config = dict(
    num_hidden_layers=10,
    hidden_size=640,
    num_attention_heads=10,
    num_key_value_heads=10,
    head_dim=64,
    intermediate_size=1728,
    vocab_size=16384,
    hidden_act='swiglu',
    norm='rmsnorm',
    norm_place='pre',
    norm_eps=1e-06,
    positions='rope',
    rope_theta=1020.0,
    rope_fraction=0.5,
    qk_norm=True,
    attn_scale=0.128,
    bias='qkv',
    tie_word_embeddings=False,
    parallel_block=False,
    extras=['some layers without attention', 'local attention windows', 'shifted keys', 'exclusive self-attention', 'value embeddings', 'an embedding shortcut', 'learned residual scales', 'LayerScale', 'capped logits'],
    init='normal',
    init_std_qkv=0.0256,
    init_std_o=0.0,
    init_std_up=0.0256,
    init_std_down=0.0,
    optimizer='muon',
    learning_rate=0.00144,
    beta1=0.95,
    weight_decay=0.28,
    lr_head=0.00435,
    warmup_steps=0,
    schedule='wsd',
    decay_fraction=0.666,
    decay_shape='linear',
    final_lr_fraction=0.1,
    batch_tokens=[65536, 131072, 262144, 524288],
    max_seq_len=2048,
    doc_mask=True,
    train_tokens=968100000,
    max_steps=5004,
    dataset='wikipedia_en',
)
Each number is 128 + 24 x the weight over its row's rms, rounded and kept within 0 to 255. Layers, rows and columns count from 0. Numbers have three digits each. The size before them is the row's rms in percent of the matrix's.

# k: layer 3 attention key, 640x640, rms 0.0467, rows 428-447, columns 400-479
# q: layer 3 attention query, 640x640, rms 0.0462, rows 429-447, columns 400-479
# v: layer 3 attention value, 640x640, rms 0.0514, rows 384-445, columns 400-479
# o: layer 3 attention output (transposed), 640x640, rms 0.0483, rows 384-445, columns 400-479
k428 108:131164143111117097150158155158145140134165101104147106133110141120110134157077042151108148160112159118148135065117069116129139122092119141124110144110122162139132095163161119151094098111145109119077137138163131130132111147129142107119181113
q429 104:126131138149135063125141121113160116163112132159121149115153087155117174114159102181129129152095152149178143146150076110118114153135096148135098114171109109123075155136168102149114116061112124135141152116114107185112104147169139104110129104
k429 106:096133082081160146155167106130140150136152091104108111129146161131084144127112089150160140127128129107144153103092121099110126116127148102145100157130112130095138126126166105112131107153121128094115115108120169111156128153154099103125215160
q430 112:167109170114157142138115126097147173110105105150104132135124102126132136128140120102149162142140149130077170120136131075190094160095142137103131092133078116115139112124137112139142133134131095117138119091142169088137154179130137132108119119
k430 113:120156059159166130128117131132094154178113156106104140139106127106151153141145138175139132151157113154119125136098186119148133135173127150134137125103116135097070123093149157084086107140107186117116126166123100160124095144127134111094146168
q431 107:100151148140124118143166134176148148127094122113047119135099104135106109150105134124124142109151155118124167113120160114177160098143096137166120118153158132167082140142106090125142161154070120141128102082137088114125112097154137143124117110
k431 105:164138127155136117118147135100125129152130149133106149136141138155146129146110138107099109114106151108144105101125147116158131144089137143153133169106109150156125124139098158115125134140129130121065139119140127145121135137091151142099089117
q432 104:101156184184113108114138164115118167149076142140092120176096109105103109132127132091126117163156128145121116154078127187134118105119132141158138144187126089117112081113137109111145099152105111177088093072137110128141120128139130142114173147
k432 105:132131144178116131183152159105148105091089133116180119121147156140127101121112117122123129114122142124087126151154073109172150132146095088161103131089138119112140166117132133172129102114129141114146123093086144125119157128118105118127169120
q433 106:141100114098133145149139151115091163119118111108118107135118138119111088133140107098144107165117100111098151131163091124094137157150166132174122136140156131149083140140126161159139100137079117130115134144127118131129112119150152181122158131
k433 104:133107124132113128156139170167115149148088075130096123093138146136126085145122148153128173176105157126169105111108119138131145110132138127126139159124131106152122121138149102146090164151145173134109143133129178158145162092152127122153112146
q434 101:109126130132124173112130131112107131099193074098062086115073153120125147129170142118160124163146171132113092114144159121137161092121150091103095094122140106145122149132096114138127126132112087127124134111156146169104120084112142187127123153
k434 104:179089143122138120119116135112125098120212142130174120137143137141071101090106110079137127122117090136091102175153104141090125118115082125139173134156112122119147139169129153168129108140109141124161113102150160139119129122131156133109058109
q435 103:136091124104160136113135113122163131098071069091150151126095100130113107090136083127119113123159129082158147126118126128107146111088149151143075109086079143105086124115108133161173140126155177101131137136132135149093122131149125136115109114
k435 104:133173105123097146136117126096125095167166098131133138152124113170156147136137160125162114121118144137116052143130095171143151156103147164098118148096125114106161099172122120073118085123086116112132106121144116101072144132163136147107108136
q436 098:085160156110137129125100148110124082092074134121146092141107146145138111119147136116130107116161139156145184130137152115132129130131152123146100121137138093108125128139122094150125117110117129128132123141127108129117143142149142121170070110
k436 109:101106159153126132125127163117090140137134140150110127103112112178132109114094130095138150113141095105082170103121128119145145117152111139096103159139124110106118129110129163119111152080087131109142087097103144122105104154130129141125081139
q437 108:160103141130095119149115122122125140127176105138102124137117118093108157123123061146176114143123119129119167116109088128150120134124157089118155072116140119141090163091159114159087122138136099108124105120145152114110132121115127096136077135
k437 102:155155128167116179136153180116118135144137138133112122123175138118128075124127138107113155128154172135138175130145085122075140082132101148136101125101095092160128147148140128111107089104142108132120157099143143131135157073137156111121171163
q438 111:131139113096124129114180134110124129165108140132104158130105139097117165094132134125132114147101144130113142130089122135136159117172176165103116167107091087166122105115092115117154122123146169129116143111107132104111137113131129133113104106
k438 119:118109184154100159141102123165144120140115143109128158104125091183136150154116101149119126124114138082150055110143146151127136142148105151133063120135119129134111095113101111135145137150104110164097130131156151142131117113090117144140087122
q439 109:119112149135134109126114101092123108181128085143125111115114131128102133089126083147143109094107108152112122120133148117145167133138110081111139079100145191091171125152144149089102148148156146141148152122110094118148111132168110120134142099
k439 103:131177147094183083149158123126128130110125184124159133154138127141113141125138135123174143178136111102146135090140130091155141204151170134116108106133137126133106112117186096116108113123140145093095092114150094116139142098131131141095134128
q440 106:129123150140137152102142143109136128071105110143116186111156136103083170149122149106111089185156112126095129159111151152118153102114122155138100135165137098103137084108100179066168109107116108077117143117116141117117132152145096110136094083
k440 103:132136122121145115175126163090126179073070114149138195111136131132111144146089132097092129144118085131124156126090149142096095153168143090192138111114100116118126128150159094148077118132149125107090122113120139170111128138141166146110151111
q441 105:099098146087127102129122082122103142141155085126100137162083153205147105120111131106178155136134136125116118150093134104131115118149113150100171107127184134119148098150123144106132127120122107134138150093159120148103079083118146109143089136
k441 108:146142119116133122130082112132111135141133146158116113105123093119106141132151110142142111122142084142120119147118121132111149137097128147149106102104138145126115158060164167172138150087158125158129151152141108125158115120158124124104161116
q442 103:138100061131134136131119094137133119135157167109102150106110126115173134175096124159157189178111166089113109126105134136137131131127141106094116161123115150137098125113138087164151132090130105118102128162159132118102177124128142114167122151
k442 096:162149172134129141088116104112094149127119096106087126105154132114104127108202126098183095087113140091160136098091130124102139113146130185118159116101123125122145123142113142128121132115105135155130132080109125117145143126110071135132154160
q443 102:120136160178113134137140139126118081144150149103167152142113139114134160104084131134157126138153144121170147138125139093111070089144097177093138147189087140073093150143154156096103124122126132075143128118168167121149124152119113094116132094
k443 110:142144122141148120144144124156155136136090099137144086130121111128143085128095112114095142118117161137131158117147105121088175094141152113179112128136099170132072105128160154125129119144077117140110130123125119146120150112106141158122119074
q444 104:131140108108149113110132109152126080122125112109081157174139098143094124086123127129117136136119145164158126132127126081112145139130112164161153128154161140165080147134140161094158137136087120161114128120142091110093119113136088107151132158
k444 107:152145161138153125166143174131111145102090106151144181099116128115150093138108135122149173124143121120138150105149133166124054140127162140162136111149109093141116159122105157106096173100127118153113119139142110156168144158120094151145166085
q445 104:124156143089090110147096181122122132098105113171097162076133144182164130151058133136147173073179092132120135092157104104094136137114137140140150106146160119092156111125099140116165143106138117139117115134122108114126112161155135146160172143
k445 111:077133123116128092146157152121145167130141142114137142140123135122168146144116112101141131102126173120126127121108093150170130114120135123135151118129164124102145102138131104105138102152129112140106146145096130155125102144141147150133184087
q446 106:118103169106115150122119096144165142150167149109118129088086127124148156156174115120153145146173109115077132134132114137115158132118150156121126165158088126153132151135101123110150136116126153122092132132155151108152119123083108114133101114
k446 103:114151144101148103137147125147100165126130135112141090142124162077150175184107091125159143120094116135121097106117085128114119110144138123086133165085157111118129078139138127180135084109119147098132151129149146074151130130150157114137154125
q447 113:140156117122137100118144126102089151140163147165148093162135113089100105113118082194147150129108101150114102141154133126109143130146114103088103115118098156111049173118148104135144111103151156138111165142129152141179155137129118116126140161
k447 114:147116111067141078120112116127134164151142147132117106136124093130118129098120140142140141113126131116151107144111119078110116132094112165156149076140109116136156171118166138108083156121143114107149169121123139122121120104169175176143140104
v384 083:125138153150105106116173111059148112123139083127108120141138117135120156188146110101122151100123119150126096158162147159139102155135131129144127140112136105067093095138165140126097133114129132157128137117095102120115130141087108060140133166
o384 079:160174115105107146118097160123104114110089125101121123161110167120137125106143096170098150162158146137134119147127130119147155131086109134139091094128092174132130141129081129140118131149133150107134085166135171112103104133179135126124116102
v385 088:133111127112111146125106142121085117136154136123140098189110092125128095163138090131107112152148150100118211113122132129106148097115122162098107145080133110127141126147145098125116116157119138121128097143121134131167146067105164140117085110
o385 085:159087109108122131136191155175125120119139099111129118127135103139105145082111154120130129103105103093137102061113145119128115106138120151148166143122122130152122161126106150129071132077142110134140114183124182117125125113141130107131134125
v386 085:173119081098124089132126162124117108146114128141175096114162107115136088130132127090132155091141140093141146101111081160165150149100089103159130073119149125152130135135114153141120131113108168105132144101110160178112102179089132105108134125
o386 081:132168161147085148140173117092145156148135129135088124146130138133118147084080147090106139129068123140132076131142147122131119104097171112146096149102106109110102145145097108117096124147126133125115106138098121144142130087166143140105136113
v387 085:105102118163128130134132095102134118143146155078131102158146180111124183106149171144110083152131167147083097143153126119130127119158140169123100136109161160118101141143136122100171116111139161130142152120080122058137141135136142170133084145
o387 081:154142140135135078145117144135103131134078108158164143151181128130120083151129100112146115113114113119178139152138135098180137141109134152169085096144083156162156130130145141152089134113124125130172141150117143143132126170150088101148176088
v388 088:150159177155157152149159104159132089089127138123117133180138086127088146131153118151133163130125098150128151120105146121161110134144154158150162117095128133098097131083123110111145107113109135127148113094163142131154132176149124146131124101
o388 084:116125108106115155103090139111108124137100075088159133050105152146122123150098119134123146128121151139152117153101084178091110134131093087087131125116135164128118146121073159159095132146115164141099109114124146155126109156132158128122148178
v389 087:129125100098175135125149146145137161114143126133142137104093119154109147124125096160137118127086182115090121102145097140101181096191095113143129158151127130151158133147114120109127100123116097123129146092137135124146132162090142123145127107
o389 082:117122134121143132123137119114154124095122143124108127158157114057122167177129156140078114156093110127114142115074114113121103158108144097122123061113138078126152160115117170141133132166140128125136178101161111115128134134148152146118100095
v390 090:153137126125156116141135107125108145103088125107133112078118122111107157119148142123130158124103129125102124126145136165118122078135127103101123105113130119120155107080122125103162141095109154146168142105132181121146139129097125149160083156
o390 087:143106140153123156120155146151164113132158143123128133129114141149177135144094171160130075146113133138123117097140158115115136138158163153133150090155147112170093176132168107110104128124151121112107094109128147117135138144076114090119119120
v391 095:128139154147079125093078151108143114121150098108121123142106104143106150109151124087140108132152170131133106127147139128128154159128113131153117124134104123133113131133137134151176130165122138104112123118156171119073104106147118094132149166
o391 089:152113123089120111154111165105147140137133139127102131116173126125147136128131131144129111141131068078096112130132114130159154141147127162090097180132117149146174139128090088111103120125109132121158125137144111167181146146163184158115150085
v392 087:153133099167139143123142153104129132141141145072114148162118115162143130132121169153119097130164111144106148124043125133140106123093116099116142150098137151109107072193117135154130156119161125132102092182148135136129125176168127157103103138
o392 084:157127126112112144137124110096118104130106157149103148113099117150102116146135116089183172105099145135094117123122187109128158088137103099134090105110132130147173145136143085144094129171057123071141186101152116086144122095114167138148103180
v393 087:157136121131128119137151139137144123124130119140120157122102147130188154086104187121124141111112132109110085131124106169122133148098160142098102149140124145119118131165133135111120112123097140083130125102084100115100112108104149111175125120
o393 083:092104138131137107131107112143098112100126122098133149122139121158123184152163087151141131124153148149101136159087105101146114125141119130127126096124137127170153128127118137095119126110113119171146146135147121108160126135100128104133126180
v394 089:146106171137070135113105129135084136155131139110156123165079132165144173117075107103131150098150146112103097128130150101112108115115114094105124101120097103125094110099137091152104123106119162140077075147145150138111142147116118106150126108
o394 083:141120101148132109135140137099146183124145162148092123124160145136076141136142134140133134123124121133143127137125103104069158124155136165173117128148106136131109167108090117110120124089125136128184140139115092111120146113146078126103119095
v395 093:134138127096139172125094116108146137131122113119096126135167122136074109114100094127157120159174126100074089124153111121108126122142128116171114118128177101123115176121105165152138126105102116100109157113090131115131149108142118176152128158
o395 085:127121179113106074097123127146136156136138140147127104097098090140170116149165143088121120130135117141129187132093158098171152129135124165160128097169067123151123108105118149105116137131099159172145136156143143161135141144158134120134114144
v396 088:128115159131091131158137157138113150134128153156123136130161127129184127123148144116093122177094133161149108119105126091090123134117134097133118149131092115127114144134098085198144135122109108134146121132156154082130144144130148125140125121
o396 085:103180122153164113141105117103134152083115119182114116134135156111147114133184103124125117084143114109155119117150122138120165134165103128145123110119102128139094133119160159128125161109172137128147132135121098102120136125123130123112165101
v397 083:154090108127104083122102116153104116174090099128155125118158089164114125125110113097113128088152121153123146135164086106154102133110132114102116122108100140142108175118135177122129106148111127117108119159127190120124134098166107139089108106
o397 079:112136143145121162147152122144128118098135118105144136135144106134125095136126126150076130133081099096137122145132139119118145108169098130180143139091107162116129144115126103134156145104123151127097098115128087135116103094113144127125142101
v398 089:128081110166175145168135133138119136116134138121130084137121140134110127090126124161136121101182102110154072131163079122063165158161149110107135129157158184132139157147108143170105142171073080131136133141105134079118149127139132181105144137
o398 086:111136152115099127126114121164144135173096159099134155153161104125114116138109147144142165129127140128139195102120135120112124151110129155145110138131122131117131083145131112104128134081149102112133132091123107167154084151108109110076125105
v399 091:137126130118171113126095150134138149126123134164134119135097161132085136130115125101155105126106134128113154171154113097143146144159112115079114145147127161082139141071135117135148164134133134160093149121164075078087129116119101111127096130
o399 086:141154182118097146099149134133137103129136142125155139078134161093162120088112141119130178130152125130146149096140171127099146117119120129178152146111112161119070121120125142128142095130129103142168132113104145143146106133137118077132162153
v400 085:132135128167140123114117119144110099146115151162123123167109131138106134163094147184126102107160110149143141150176125134137105139132117175153129119130121134121101105141134111121125085158159150126141136133123107119128126095115128195094089109
o400 081:095132114122093141120106146108120179082143085146131119121096133119142112148124088085152145160131111079118123097136156113176132109092146152098165134116142105116146132102139115129139146119144148147061152094145141156118127146156148147135157151
v401 096:135155134143115105136151154103124142080130106134119165139114105129102145152128106149123054114112148104133148177125173127110124138114100146134105104143102132117133122148128117146138127107151118129111114120118104113139110140121111156161133131
o401 089:142163155145148140163176100125127142125140153109092136197129118156167116141110117140191187154162150108123126099150082111153136152100134126177155135106110121130153159138138140088126147160149163143116121132119127101166141143140172082136154151
v402 085:130141117171160148135137148130065167124138138122089123131163126123138115121129114127118087145070131116114101125166134147136130193128148110123115142130146159158092141084150088175106156174167140160149103125132080109139101125131134139111175149
o402 084:094143141084111161141118134158155066139125117129179141153159080170107119122120115095094126112150115137136154094120165106123108079104090142162118104098126127135143104133106124069158105180155109092122135154136118157131129155135129122110111125
v403 090:152123109098133116164154147133105120113116131113118170113093102087105115094163122153095104132134145131092118158146171143147135083147173156109129126140158144108114093131149112101122121123156077091135172097112102106135154101142111173145141156
o403 085:096161117133133143111138117113113107160145125143178152130144166149136096137169118118146111161123144110148117113141125128097142145110109101152107162126094143170154103100140137133069123119140168183138090115138162151152116120108144097169111166
v404 091:103098105134140136125056148134144127107125091109126096161153155069129119115135141117134133105149115114156088131159108149137143143112173140130137115135136135134133102142142138145171129146119094103109153133133151114098146119112121149110090159
o404 087:149159148167133098106134088112114116128135135139149131090125078119126147112105182137150119129113138137116143150122147093139100136133169100115138122151166124150124117120161095171087114121117138125090130153106089135162131139145126105131173135
v405 096:130136116140124114131176129118131126180153102155089127102150073157150125128115129144079149141135110128138117121137128137110087096136138120125134107114111147150136087130131127121135105143100144081117140137125135120143154160123181158110142134
o405 086:130096132147096126127118144142118123128141161127136140122122141117173126147087077146107102104124123147124149133102130143133144117111144136084071108151163128082118144169152120125080136117149119141102146106139130129140109098117110139131177109
v406 095:136128156143171142148129083120163161118073112128128105099054173085118141120086150125160086147123135158128130144127121185129175102150161133131089107141103171115144140102150101160154121126098122141154112118123117179168136116151169151104152098
o406 091:167098073102130113143127137134091120139147144106151154130135103137172152153113141098150122115128081122076120102168099115091117146138147118148154126103135095111118158142122148068122126103139120095109138134127140108135098163152117117111146094
v407 090:186161127134127116134139170113177152097135108153106131117099139113117130113136091118162126144143160130140131087136124145114142141163125111144131120140116060148145116123120116111128119096138139134148121108141128126134094171112130123097089108
o407 084:141119145155140168107072076137074120135110127088133126133095129118153138151091154157121113121117126100143125120101161147156142140125143104131137140097110135108121118115145122096122125121124125102128099166108136143126158121148126152064167082
v408 086:140132119117159129123118122135102161074096093130117156095145133157148117140129120126062122152108109111121149121127164133086145160113100105098180127175138138134126092142108158163163133132108129124100116166178090137150175111131150164133153125
o408 084:166116163120105108079131157141132167135166136130104133182110142101118148131123148104172106109127121127152114110169146126141113129122129204150108130120110138110151162135138113126135149120133098112128111085137131127162078128089157087120125114
v409 095:156119185133133128142139123111116126157122148155124137179118102124136134165106102091091148114114160113147137139115144115117122101114141115121131108179136100129098135129128087118173139131110080087175107180120109126136077119138115110131124151
o409 088:112125102129058114093115144090154082133116111129141097128130136114130163126081116170102099132116082125122085106109130157089142153158118078124103115129164127154105120114116127134138147123151145098102128106140102118117159113145185066106093107
v410 082:124132088162100115157148124161108154138125125123106121141163110110100113159136092146115135139157142132122173142128079165124156134133132107125132094089158170101137107117121134119118123101112086138169141170101142101150151128162158133098112102
o410 079:122175146111127127110118157113133147127116105152129116116114129133119123123107143151137139133108152121138110132101179159117124172109126123139144143122129123112120125123146133110131155105134185147073113130135126184074122132126158135153138136
v411 088:097117169138092107135098135119153131142102116092117103136131134155097144152105115112139148138101113160126154122153136140137121119114174127120126085129115121153117099146140100117162117178123138108118144138109117145129104122095129118109138143
o411 080:150103085157101083126149118098123165123141124175115135133090106123128176112111116185124128133143166140120125123093143145104126148106136178124122104098131115093164114128123104125136137114097143138116126179135139145095141099144129119127141132
v412 090:096096138153134144124133178111175174172099155119101138112080132093120126146149120174135138174148119157117118100143114135113130133119130144115159143134120144130141121164142095103118111152119133132084127116127131105109133138106161159120109118
o412 088:148141128102132070134148110138068125105108115184103068138148119142102163136159105121119121087148105083164084141109121104174130138115122118151104113147158176118104141115154139087149132138115117109144124116143111129167159103147096135149146119
v413 088:128132107126133129129143141121163130100101147114108106125128132117131096143141115122193167129131173106113166145136097142126145093091128103130153136099129141110169142105112128117154089155130092110160159121098121088129101074169107147147134121
o413 081:148103133143095126115096131178128122130100153145137155146132101109128166142142162094152103151097144166074150125158135101185088124137151126109110116112132114143073127145125114142111124119113115159122137161126114153144132114087153091134106123
v414 091:112148145087142122148142093159136145154129095092130122122132155131125111107165118107112127137106099108120108118065157108126131093144087143140143108153109126132139154115091099124130123094174090114114107147151128096135171115167111083148121147
o414 087:110146158143151132134125158083139142110122152108132175092145141110134109134061123106197098142155127160128140146150105110112118155137158120134101140074132160162121145111110118122150137149147147137111128134141125159135113151136118131108126174
v415 091:085103112128073085123117144115151164091118123091122159105133125110125096154137106113149119150133111151129127110135164097126124145129087123124144085119136123138093118169144149093148114104108126097160129102131185120103120133128140037086112111
o415 083:116125131117154137107108130098161122144136150181092133119112127136184128120128118131121149121143135144150170105184129104122128133165158099110166111096143167166157115134150086112132126126131138092135104159140100175179150106175106162102161151
v416 090:113138161147079154118145143101076135116191084093118121102104120131136142118151166155140097164133108122162105162097140116124109097143121123141124107129069147112148133118144112095113126135160142098129107141070131109104092144117176128144149114
o416 083:095153116155144107134149110178150118130137106103158105132101076105160108093188100142148145105113114105109096108165128075099137118201097133114121169083150109163112156128168149116098134091140149134114203153152112084140150127162118142160125133
v417 088:121138120105148134055102067128134085149172066168156158115138147122116161099103144145109144136112057117150141105128139138130130121131133130138071131133129151109127154105128082122100165115093145164156201125069140107075169158144109119110124130
o417 085:125162106141096156152144159104136126104111141111088146150125129098158132155144113089175116101104145119121113116137133165126140113172112143149133119128110107168109140122182129161128130171164138086133085124124135097131115115151148148144126140
v418 093:102152105155151112119134096130154145152148120113090130133123122122127117147172176153134109126092118136106136156150118129153139150144155106131159180154099111086131116172140150128132142113118095118162138136086130130096138159137178154146153156
o418 086:147133140136118133112073115088126103114121116140147128126109133139094155124103154143156139123163108108162144153125128176143090156140094139113113094145125112075130192118103148120118114131134159149095116139133128127108102099145146153143111102
v419 085:121137076111171161200127140091142137103128163165110138075097111124119181158132124137082142141105074097083156090105145172131153115136093131103085157088128118119119150123141100126126141112125180150117125151130130107146131120151131149174151138
o419 082:130086176147138175116134156115119157135133141106129137165121142126138099155124144142135109132148165124128120112153099132170155129101179150177087156148089137118112158107072173130138120137137116128133125142142094127132116137126156112177125126
v420 087:167118135113155133152147129105126168121140169150132142137206133152151139149129105135147122160139106122109116107151098179112133067134181170141099156127107119126160112123119154137150147117093090108117120158154126118165127109162124122094080156
o420 084:121138124110124104108143124156168114153128093138099103146076135116081114079098153109127096081147109149131162126141149112109134147181091128122141095173124131154140141169124115137130128128173134116110124118145139099119159113117128084119136105
v421 085:135126142139129132128075125112081133122127122105162161129127092145109159100108119098148176116141132149127081088119172129070129135116128142111112133089157116148091135119116130147134135129111102149122128110129168147153141112170083110122127161
o421 082:094151145103125156155127134098176130155138127154112151102119133103161083123146146127114091146131115077105134078127121083124147132132152132140132176140157143134104114079139136119130141094142123138131148151136082127119134117127120086110194092
v422 089:107124112142170127126160096131168132119109149127097120151150087113126094150136120133151135136127119139084116136146144104163122126131151109083178146091117137166186136148087115124083125116136094093145122122154134156177150125140127151123176112
o422 086:121091126092135119111090117120125146108113109139173169099128138138100111144147144130127144176158114068126143133126188147118147175110127141146175160161135128151156127102142175115161110117105113126114105111110196086166131101096089118163094089
v423 089:123153157102174135131143142117138147090191116120149114149110097124137157127149145101094111120076112138200105124155117108098102141116102124142166129100110139140159143128147114148139111119124105119163088156132102144179073134110116132140145112
o423 085:144097100132179140106135113130169136139076125161107138117140153171134108111122134113135134155171101064102116152143117120151135146127129169111107126134090078141151138129115141117160162076111130089079107126117115170155104147148105152134128106
v424 091:119153133155194141137115122113147158147127162111081140123110147100133150122146127140184142173168125080071107116121148125131135090130137128118134143133122160133121152126130171161084129143148050125157149117154095102139159150144141130125122143
o424 086:130112130121124114090131108088098091129175120094181133096086106123139102155107171061128163142138114153119186115063107123155127095139084138132100112123139136154135128134120109135160178090093165114084130149080122150118100114117130154130136124
v425 089:133145127096142109123148101122132119129108104139173129110131177122138121102118123145096119142122101105105169142137138145107104144138147126118140101084133156137122159137073142132110101163086131173126138127135145125143143109126158132098100111
o425 088:148121150089126127119117159158128161112111170118108158161086111154095121108155142127125186097154145141177125167144117158114112117165139117100141150122119127094145140081137146106141149065185108075145160139118092162135092142140093143142132109
v426 084:164085158121124124164114088141176151129139133107151136112112118092175121156128133117145121118137108144125123141084158128154136091111105164136093125132127097138138155109131102138144149143126124066164123148150179156107124111086141106079075115
o426 084:118198062150111126100120104135138109098142107133108134120148142126105130159141157132115109133161155138145120135117111120159105168119101096104090134103133157152137130156090137122131163123130188130111139078089129109132082136153121120141126126
v427 091:111110114136154127111153150104129184135133102151161153089102155147128122150105139092139137148123103115130138168134109183136117160112103085108158089130129158117142154139137150127149173154147146108128133170155139135161093118159140101138134110
o427 090:108140090159088077119097132144139093111125147126122131177162111100145151096074136166122119145128093120124123123150154126074113071118104126129141138072126141118134117106097124138139114153094122150127172076119098133128140143109130117159125164
v428 091:110145115141129145159138091132131127178117107126100142110086135152124105105142120101122113098148140131107130123136144127127092101095098093138144127123103138132099139174136152124079168112167123101100120154146106147118126136106141130165150159
o428 084:162126135109119135119142112097115142107124079099149127115120112122121065114140136127143145159135118194138117121163135163130085146099126120142163122144133109145117156138117163156154153120090105121130137173108122119104105094172103144158121134
v429 086:125159115144076099140144119107126126128137144168113172136144093123155104160160147129130135127143131119174129150122142106087173133120093142112150103150129143138105116146177134125126130150149120090165121130139136157145162100109115116102125072
o429 078:109154135124148143040103120102089100095158157165141092095132139175125147112136123146102129102125112161130108110120135124127101122149131100120130132128131176126141160133096129150111096114120109180095124120107110124123130142105137134163096147
v430 086:113148136089158106112164157146185117128113116119111123114138108183129157093116110128132106127118127108098134135113144061165136152109109122110143138165136101132135096154136149149128139127062106147133140142102117069130152085190151130127123149
o430 082:163145129160133153134150131121070109170134113120154137114115156100132144158169125090160111110162186145163124140087102143132107119152125116123098109111085118167138161098130117125109124148187175145136147123158183109121134137110100144165114095
v431 094:123139104123158138130112140153131155138146086101120116154098130150122156132107134139135097122165119129076118149121164119152120126111128138131086106102105139128127135100124135128160105148091098155096139149144112123160143104148163153135131129
o431 087:137135144125121117150156088145127183107149136151145156109105139133141097134157120147164150126084141159057115146107143127133157114161190131094174094136163141148148158155115095126102107118092141140134171121115144099146120152085139095142130151
v432 096:132103104141125105148147126098128102148164150107120113139093136124098141134115173163153118120140112102137114146123059127152154089107158154147129136110119135087109085151087145109166128145127134152113125118095146193131145151109145156087096099
o432 088:141135123172123138148157106120157100117125078153138130141160095126108101126146118151148096175137124131194130118099151123102171139143132138142174126136112085135151184117152157178075136101102149131128141144141157113152108133147143124104173165
v433 091:128103177128170104158091116157126095133131119130169095165127127136104140137124128094133107139096118123136150140105139151146081123105099133126127093091131124105171159108102110161151152120146147152139109117113118132114105107092128129135109123
o433 087:130140138131118149077150124127137090121157167125112105114126110105163109157123150145141100160149168149159130148141151084111163129120155131136116127136147104127126119160116112063132167135119144107085107136144126118087132085120121148132103136
v434 088:155124174171072171122134118091099130105082111134106141118151159140134123099136147083132151122135133145127139124163171108152149142147137143142092099112166138152089131131122132129129147156133103112118111109151113171079131106103106141102165114
o434 083:132137096133142108102129105127178125128200139123132114126142134096138135160119148146118087116119130146138135119117141144147096139136114103111145128133072103132106113128143129117122182113140108145104138141119134084136138113156123102156135126
v435 087:122093135084107163140163141154125116145128088162103069150155114095098120112117098111125133155133117106136124055112133098161124155120118144152108117156119090093158148134104163129157116109107125103134113125089157127114114113189103122137145077
o435 082:143116137184115098143130129136117115182132087097164126112148146133143131124128154103127091105119122141153144174166149120086125167139123115106120157089098121147094137158130078140112121145122162168099127176147130111106112151143177145174137129
v436 090:130133098151121096139113112142094117091076133126120142133119108118118096143112103126166127106119112145162156110108143141131109150152084130109134123131151156156127156116119111124121143108116135141118135116157135134090141115128134101099132090
o436 086:122119119139181090121124108108117097106158107116147166161147123106124140128140175102154137116132138115136102161158084134140146136130146108081126146082125098123132132130119106100142165144135146110139105151139125126148127105076142140118106165
v437 089:104114152084093121125081133128161149122142117143128154109132118116129128143119154140202131153132104116129099179124127114191114139122124154123071123080125134112155134125129129173127090160173147185105126101137152161108148165103139145114088113
o437 087:115112087140148156106091084100135134142136130090102147150102130102167142165124137093098123127165111124110137130141138120147132104086132135152143151146109092139097142118152153129090152109092099114119136168130123111147063136159116151140207107
v438 087:154131135112160139123120146141131115136137151114109126162073112104089100101154091140167121109156130126179131132111125140136136138121120169089143149084157089126124104138150144125124120137107125123092108098114090158178108149107087112124109112
o438 084:139148130099106119130136140117154120126087143130082139132127133134139126145129143143125107215105139113098137124137113139092134098126145125108150116154133108133171107085129119139129167128140157138137117134092136133096158105140096111156091209
v439 090:148123132155143115109137154123149093140081140197112136127119094153147140168123111147112145110080116130150150108160122140098126163132122084153117124107140167115110137111149144139143130124113118124134153109121112149118150124171162094092127146
o439 083:168087146111108166118129100117099131117104122131161141150106160132103136102120120151144128129156126129083120146111117113152139134124111170134146131146131104124096103119078094125119120142103100141141076151139090133106166144102120159116140126
v440 087:131115117080109095124082157109108151142110122180166138107105144132069142123132112138134115131059119112110123155109148131132139155134132124125124112069152120134142133123131132178144118150190140118130153163130137186131132165068109105127118135
o440 085:112185129168135147138115101129136109127165166122076176143165124117150130092113151069199115115123101124097080133144130122103142134078140120177129158127138110167123101116107137115173133118141161125135129145078131119106125140123132134173173146
v441 088:113142115098110119122139148114089093083114072150086082130153179102194106115098118118121118111081143135118094129195136126137136150095115134109158122126156104092142145124152102142104169173150087145111157172110112144105140185104182091107099130
o441 084:136090133141131136099150130110125161127141133137166122142083104146097114117132105146139147098134121083114172166141103095158103141171157110103127117132120137142084183176164073128140149130108122114153127097122113151162107079118153116129100103
v442 087:102168190077136120107178138128111113159147130120154107177118152115103084137133115131149147046136126126147136090156142111116143131126157111119147132121122149144136105115158087126122129126103123218114156124135108131102134155153113092143100151
o442 085:139114081156139132144134112103144135143088139087134142120098107146123186129121137129125146113155147098131142136066095098108110102130114160123136139163093123124144100153079106135110143170168109115133135101072164115152119131137144150154110102
v443 089:105153121134195129146116149108129150143146123109116106099104112131107123135152113117122132087152088144095094143093136138143131117115122085107138133149100129139129116107117125133160100142136071132139136133170117145151103099096145161120117141
o443 082:185139107103095126078122082111129146130140132098164117138125093149151096121144095121131116143168120108130100111130130152176130135138117166160125134122149106131150134099126111110101127128075107158132131119156135109085137149076111120136130110
v444 085:160092129097135129118120103142087110150148142138140121124137097118074130181148154160138128105125123164080080139159146082121100187095142151152110145161136109147117132143161141129109124132126115162151172137135080150102152136119104120116123110
o444 082:143151119172203127124093145118155145137155133143090106114096123149098153123141130135154135151165140107112181112141106154130172132092136122136149083102156143127115104088087118189119072140135158156105142122156123126124126163154117133117095155
v445 087:125166123089122183138128108169172083107175098144144116118130125151110141103140112108100107063125203149131132130156162120138160149134142111105136112097127138169141120144091093110145129130144126088093139115116108167127119088116096100184137137
o445 084:127105111140120084141158122082106189145118144104120127136117148117157162177127176163078113156135124090112080152116117151143105181141106204091097128165143150108119122134133151122117088131125112131114138152115183109157136119123093138154137124